{"num_hidden_layers": 13, "hidden_size": 640, "num_attention_heads": 10, "num_key_value_heads": 10, "head_dim": 64, "intermediate_size": 2560, "vocab_size": 41793, "hidden_act": "tanh_gelu", "norm": "layernorm", "norm_place": "pre", "norm_eps": 1e-06, "positions": "learned", "qk_norm": false, "attn_scale": 0.125, "bias": "all", "tie_word_embeddings": true, "parallel_block": false, "init": "trunc", "init_std_qkv": 0.0196, "init_std_o": 0.00385, "init_std_up": 0.0196, "init_std_down": 0.00192, "optimizer": "soap_variant", "learning_rate": 0.00258, "beta1": 0.95, "beta2": 0.95, "weight_decay": 0.15, "lr_head": 0.00666, "max_grad_norm": 1.0, "warmup_steps": 200, "schedule": "wsd", "decay_fraction": 1.0, "decay_shape": "linear", "final_lr_fraction": 0.0, "batch_tokens": 262144, "max_seq_len": 1024, "doc_mask": true, "train_tokens": 725500000, "max_steps": 2768, "dataset": "wikipedia_en"}
Each number is 500 + 40 x the weight over the matrix's rms, rounded and kept within 0 to 999. Layers, rows and columns count from 0. Numbers have three digits each.

# layer 2 MLP up, 2560x640, rms 0.0502, rows 1598-1618, columns 160-319
525497520538519523485495543431524561485486485509485513521435494508539451533508539521489523516541430509504542476548429505502504561467498449506530583465494534525596481416520477429528523543440456507508491505503475476476465489471538498528479501557505467511522495546510519536456531503454517525507496498512467462525457504450435396480410461484512579543481501503547579434453492534530552512508487506449515460526502467515479451489509492589536542498520527453573534400515475552556544484439611
540471447467563551519546472513593481511515544526521518581430503502480481496449552496508488475511480506531470526536557473530502458466434498421477545494546608551457428470519422485529536504488509469548474507467484448547439433374557446504575530485478468525491500532581505501487448535491502516438501487521486455407466433485458510501508545446565479509543463531505506483503522534565463455505503535429539547494471475494524528440517517485538493592435444466499566423492488482406489413524513
503464487468448462504591555543529483495495558481565492455562462433525520457539500371563499540543435498519490513483479510478528486476462522573560462476554470562570522565452529450457557424557444524510442543527550491461542562542560455425537495511470508503483583373498460498469627490521539477554557452492568492467533465507502502490506505432534497594517474464520523508510532540481538444457567417485518481517543572513542431523520448605521569482477438460458480491487497548487521500497567
498434462552581486523478511537560435478478599470496524521529463529469460500486455487441485538501504479437501497536401529429451461456454464439438452449469443455448517431482467445446526521537468462437483470537484464498480507467412476542511540550492423540491498521576478476488541481481597485575437510369526422558490506521458438505495504534469532510502485526508582470562527474488546556503539513473504570424512497557435497488456452556526494486474490507545532460524444514538500507408495
434484462544545482453516478484501538548581489480478535476421498522494520468439515482413477497519466450545494488527509519488513512498521465529544488527544528490428466514548474453550529510468418490458493597563510484495467508604522538481529554456579515474485503470461512469606517441484571498553526574434472468456541446428512499437473520476471538483520511535490559512454458551451518519498549483488566527477496517465514526411483446508515511494492492545569441521501477467544581541494534
493487526458508489456468510546471488475507464446486534520459453524555463488508427576468470447459518561460510519461527585497535453497463566487466470500539478569528564475447498469549510487536477444428503513515479470532538543476531529503519475529561543532540644531491546527436514568481471467547517525456546424475487483609430493473467493503539526487559543472414485481513411509442449620521574511491472452468526484559495484505435460547501537498460490474494462561549557440490569536522558
505503492442512534507533518479525529440497498465499503537505522473504495513484469566549503483538521494536487471537517513478575542485508482497471526545439513546434528510497459490502477535528511526586433499493596570566511422466566494566511454495488606453503507533475507453479504501572466505519511500452571500522485595511500490524545501473480504539571527470479485518535480452521479482374543484499417457450484511537442492548451521469519433494469486496569541563548512470429465507529491
495503501474538456561524510503540439507490431455488497497547524446481541502492446503529497431501507494433512505543484542515494490545583479528568529490464443557465481465483508464482509566504515448506470522428529501561439480458534451500544535537441496502522526508529460454502531533464470477572484504416469515520523536511483495442460561498511496467493562509563524466503548593511505464441517524484479552474486508516554530571522479498551482473457498484505423483499561456477492521517499
485437541429552484561550427483556509468497399420514477540473512513430502559493607599532443489444599529454540491531529438529413480531542543495428586512537506513458552530510471461580551539489587506509499447473548526542495475562507596463517436484497540440444449549542522469415497465569543539505390419471491556486522511557497612408548481533502501460563430474452538450537506527497517560510560502508538448458496488467495538494427481525525460551547485481537462556386418477477524433575522
505466518500437532448489475476546493478452563538476480602420438532525569510510483517475526480529505515493480566501537514545568492499534517459557489498462499544477444514520548521493544496498474432529569517426486528482530563505499464440588453571531413557469487488519528478463458496534580518514507469470482490505501569508508489532500527471505477487499467524526457455491541468484527504473516453536533464511544563489458496523492490550537566481531504488458531529482557499524516429529477
482488496449539504505465495526489475539465566522464471449383542505425473540516505475483466482510460535466552503529524431487466459509490467519501508548500463533482493518439556547449524499487489507523534474571479533489554507476446468496547591529497538551430631483530560463543499575473558495470491490469501489428448472494478556499433507508532550430533435486519479509517494593510499465396505464531471444544494457435491608491429456485579470559474539545525527457473561432435515519464583
467519460511526391542451587478511485398465507560509523550471507495495389551515475530552454462524587450470449477510480540444425614532492472463503486590499542423497510501584469485561568525448510478520499503439418527484514547526526498514529469559435449454483544499542398467459543475573419560465463473469520508493435471437513493465478490547535530526559478521503512496620527483501437535556476487545494501485580529510578503530540508522570550489500468486500512504478537557523492502442509
461505561521491534572491428486508414519490546525490571494478450499501467426443562461556506496507565494490454526459497511491436532526463581565483541543516505523495531479522508499549503521473536521600500563554559456512504535455519481483597513545474403488518571540504506542528391556532533488482497485531443526503491505476409481497520502490482494511471571448518413514361500500592523464521528554478562546529510446550545527427498543568472468500571379440505533507476480518494533508471500
520537508529528435436416559495556528455495580484476488530442483479441501509510537480535451507496438443511489527523544526460534460492488536434535458518435506502522503426485522515500463536495597524506542416436438544498520520530472477526547502446460502460484493431487513506527572526503535542422458491511485525473477506508459470526427499517497553533452544548578457516474514519483498474463499550549531498485508574591485451480481498495577510487512483480503532516545533426540510479481464
460503504533559515507509469510525447523493459547566495419498476472508474474501518522483547538511453486507479439497461488442436543492476456526498447490469544468534498602449501476494534450440553463501511513560477492478507524538529547551554424437414535501462482495522456551510444510523511482435500509520514494533457474432498529506520439432446524573529522555538452498474453496518474464566514528499465533495478478465493524557508470518513543522526501521491483408485509460534542503500469
546530497486517467563474488463488520600453549558482503527469451517512508558471487505493541464523484477542497503529469476466452511565588484543436494477470488456488526521488547574531459489481540507526538490548535577490522520438472494534500490498440525512480497473509554532457538402491507484490534495509515504539391533447525448509495523530443550495492521549482527492487544426503457432519433486478486550431508439529501461485477503515518533460469495498472594513480485494499499513420453
505541541482570499603497558441453504532513452466515453617538510563412470532547495508603428541497543492465421442506609513521454501559579534516525556494465561408467532447393569522528433487538561502558510397477610474498545445436546631472473511504487505611537406449440576612518564396494446428485519592399524474483520517566556463526566455443528520549485404569516479396450504457514517516487448414406458472549491464515495533449551474557531446451458459314556530499492468508466423445465486
489534492452499472506457533480545490492527468470532456485585521496522432501465489513532513531572512539536489497507505505492443464485483506466563509552424534560545518456516520540543476499509595531505528486511491517505502496478525538451570454505465449531495529485480440468467542549473510520478537455509499530535543464489474515490542498492554511480456526542493552529503568560509484577529486524525492475486434469455528458449492490516527467516514471501446552519509472477545451487479458
540494569485504441511538476530469537464509463538569528469515488443493492532469489466503557489546497510572533488619497476567501487434485434461566547379570471547468504509478538469489464484473518506517553580528401490504474490505562389527492504465488403638490502529491416495485519543500513542425486524506489552492502503467487471438558497557518508571516498538465418409538440501492520563508493475504591520369476466400485496534539446465395515472484437521524429521532453568517527519505452
539447547503479482504496506486508517546467522471447555525499450525478493465510475450582468475503550533516527482501580541504576451537536539510521492584520556469485582470494477471516575413480497527527487543483550443553508497494567483483514467567576490466496454466464463533476502530518540493462474401485508484511537490464539526557496501452443423579448524541451483465485494560575397502450520551514414507563495402451452476567467493529465554492492437498510517497468464431537451512511527
502513488463487536494514431597514514550478509516512484569515484550458581469479512477528579505517463538454480473542485436469527499477573452540519473502470408475541495475484492558510528510455480478508483472534489513486582496446529446489486546452434464517509507509537502568535588441529552467527493449452493429517524520494494543538493502471501466560517466494484466487563498525512538549487500525514491508486535476484453523536502485512469493543527542508482461493560523464485520517425525
# layer 2 MLP down (transposed), 2560x640, rms 0.034, rows 1598-1617, columns 160-319
579499510485541514499568429530466448504534552475495461550454478478391508471463445491454515434550561495506503499589539443479493498492485535457498496522509487515484506505482442475461452451462547480522517457482584527485548475545450551534461527576510555485498467426586551417513527436550447407535421512515497519472588581456508391575495475544562518429498497491517532541445537529435508515495434506540516513526459503505560482452486524521574547464634476472500497573496550485517508575527452
493458495472456433481504477470533553453475519467469445499512570541497460557548553544513479465490473543490474522560567431515485492516579409499508470448455518500474542466509471522489452462515506438480505494572440545471512492564523503498476508496489498426494434535455591532500509485461557491590450530456493499510494474481530477495571481492443508529491517513549519518511445481501486583502506476542456495507517515547499513495511445510554441475474535550444451465548549488428565494477464
543500547445515440451573437492469460545586451516502544447516566489543476529523458431468462517481415521509532570468484516477545515454496570476491489507468463546544498441478514538550467494508470536507470536537495443520518538504552549519532548545519557431503556537445526506457425431451507567486495430548561470479487491483435526524533486475473462519490484478547534519491535565519522464484474481495551523580493530446542497550511512557512546462517438498527519408558533550473483450544459
544504526472533495575488466466460488454630473509554483436436505509536450529486443489500404476503483446458454479507503516524583521510500505551553538475505453519427547543499519496485440530502481499488497528495533471455512567502547476529452526484496512522498534537441482435534481523448487526510546479519446502490460512464497467488563512484450522522497489551546527485540466500454543482484469467478460512580452471472506479501522469504492487481547567508479454487539480488534507436520490
463573481523512552479438543481487543530491549444477454528484509419486462537452496497550487514545471513572609550492553521534449522535487528455453472489499512401433519534485471498424546526517494513471542534492507403564510523489478514568503462428478530522502450520467527531485477461504491501494539469464508517473461492505483490538587504601483482514500496461502497519412569485563422494495536498534491515472540385481514402482472489505491484450453514480500461484515473500509440458475494
557571565432586462544481498534496476607555490487547566556586492365522562521412488485502546530555525485526508491553454507441525497528540460475496536502519514454422443535546511489580508495447534531430533471520470450517516526461532489501467543469568524564445525526509498507420534487437603450517480498459498488566510524490504481468559536496442445406417510493528471509495455489484521553521606532493564482482445479480476553550545520459441471457539520593494503498434498487503519511496520
473497548551603538469522484478412495511600537479509444533452574503495464500508500490483541402488440471446457568456497473449441459559429475460495455489529525534450506443453523462469556475487487547532453472509465464488474468506466462513458523482472457457481499522433457537456531500499532479470510551579557474513462615528592559490495506561514486512471529518507511509478475507503496452542525478597525512540522520584537482511501491471531524531444445447486454475482486465529515452490515
528516561540486500457420485425494415511497522453490549459488487483438526507495522543485534446501494505572473506502494473459492505531424533486410511440532402520421469524452484515494519515424494495509526425478550499484500535468478530544540507527423541480544452504511516604516470459549518466546554526530529507442481454469432450457503521426534471538463551453450425433481495400509530518512487446548549461564509522493548497455547387532421529477526518425406519551482474539503467511487537
588548578492504470499499524514568438476579531602493432491340588527517434475605443498458569386501567529490537546472526581462495446551506487442486571464511471497517507393571455490575492510482519466509561520581481541518537527500474435561466497521498536586482444485437508523475410454614583463532494490453469409501508550459503475463471451498452455648457496523460508457511569465420475453571399530476455508399479624513516434570483473510582600456492577514517596511469503511486597460535473
564468471422477543514535481512546526516523498478476520532458469574508444575472523413544530585495510559548523556518509503527548488516502590465498470527454444538483501490515484530405487490501434522463492476467466536503534566469469529531530516444537378523442511471435439494489519545573479488483454483495522488476539495536510546522508482492432547559454486526517503533488508514507439517514477474488501487551574539470461412505480525524517474508552515480441525443475507415475530525585457
551457476503401557509552506454472484536468512464452573491499563462556494479392459523490495456477510531494531520524607486509546460501486492456490530462417461493513537497481516481471449491519536451489484484501533451545479546467499528440490499501481494425427468484539500550490487547412442461484516526445448509526473456531476450444560431464537508515388470508464470529450546504546452535565497559505463481538600561484457493462508486518444502600491575435413544486470507419513524472489533
517499541489449496561469496532475518569516476547407471444473461449441497571490493472501523511521462544469585508445451451553513440417468504476517475468472463576526524474505493487472436524531425485525477611527535515487540501499501414467488508547541492561561544453492459504564578507507507510576480487475432556496513514475507449486484459549547439501568495582435453495470460559521551495527560507550476554497454513552478495515517481508538534494545541552547555420502547517483553481532483
468427479519479475513540540536459481454507470555462417531490470422454479507518514483504499470521426562536461549471520463428518446477431490512510505559486508478568498433605527612493488423448427419475545469464519483483567513553447484481532460504456544497528548475532528449463539514410508520526481507537523439544484491526546472507509451494498565490477448547458531497491474455488554498516544453526432428465432528484492561502539474456542481496519487520447452454507571524517488484478447
458550499513530469553534505507521479477467522494473560538453533533483477498463498512410509459514513514525423525489526537542517494516511574530477495521491483521548487500446553523488471507452495516491511562525529519536483564424477542486550546474428515531548507481473454441551500471487436474515477494510514428485471479479439460523437542489479480509526501476501473554455525504492450495580467566521505505520477486472508520556471516523488507493490494485533491488507521461535484527568464
438563479527489488540531482517548452516501478437501434530477491501538536463443466550534562496544505484460512510507471473442512505518517521503565490468527517509521542535516529475496521519477464503495513515469447530494511498530464524503574536460558447479484528459469444553524499459502504472603442475520505502546491466493431479475522468579531454509505550592495446525494506462515498524547489475479440454556452486451441482508428516493493493505525542562480469471494554411519511419540489
480547467534534460511560521528481489526474568529470469465546494485537513544488489505460551448436451474530513510462481477515534514477442517511492515464496524473475513519477517507456436466483497471484503561532537502442557499442467495497485476499477454492505496448487468480566576459478511487516539535508494476460500550503541548486527518527536580506445472469556502556503512488497479528507532531497492479517525470430537525511487469492478543500518555499489501492531500493494510489495470
503576450516564523460583451539475406624515406440432425551478484561463547458470577508497508522574537516521526492612502494528529477484480517455542530554513513513449525493576444437504641502460526506463543496505469589480490544506513517487551536504615480533562514514479481462408461398520582466457478434567555498406603563498537556491469513511537441471485468470494509515551510542447535537530566537558438503540464534511445471451509521530522498467592441524518523525541363379501533475553486
503514524493473499458503567515497487480508489500548495548510497497449487517533507472519470463449515462482537515533550553511411471514497571466514487512519458469501458479519473513528500497467465502500516432490529499583515546517504508488486479498528492526494500531407517537506646483482487420554446550489461572483557508515526490506530473543473460437505457495503513481487508512567518495508492488525533441496492587614477571506578527504530459405518529508482577531485524538567507516495495
506511486462518532468458470560534431487566524482459434528489490491571469554424467458571535500562554434489504518565496445493474568507604526504486521499495538521544475526492435539467444556499496493422447566466486538576513545442484476592481542497490561525493523548503409531448473524511636543449583528531514456553496432467579434453473505498511439548453502526515513480507479540506584542459517561495557528455522479486498462546505515452478502545473492479555529507471508569546503487512515
515479525505502521530472518507486407445528469541502452474451503519507505495485566487511494497539470584535479532526557534499525528504505482489529528542460489476516583472515513507449540444523521483492472511468517459559443497518505510572508506453492527523510493589498561489582559478489533502534464459461449455450450488456492463555533375462538539571505464452508490475532501491471470436524505468524443495488561462539501507522436511510523507500547579507473504472502535484505476487538501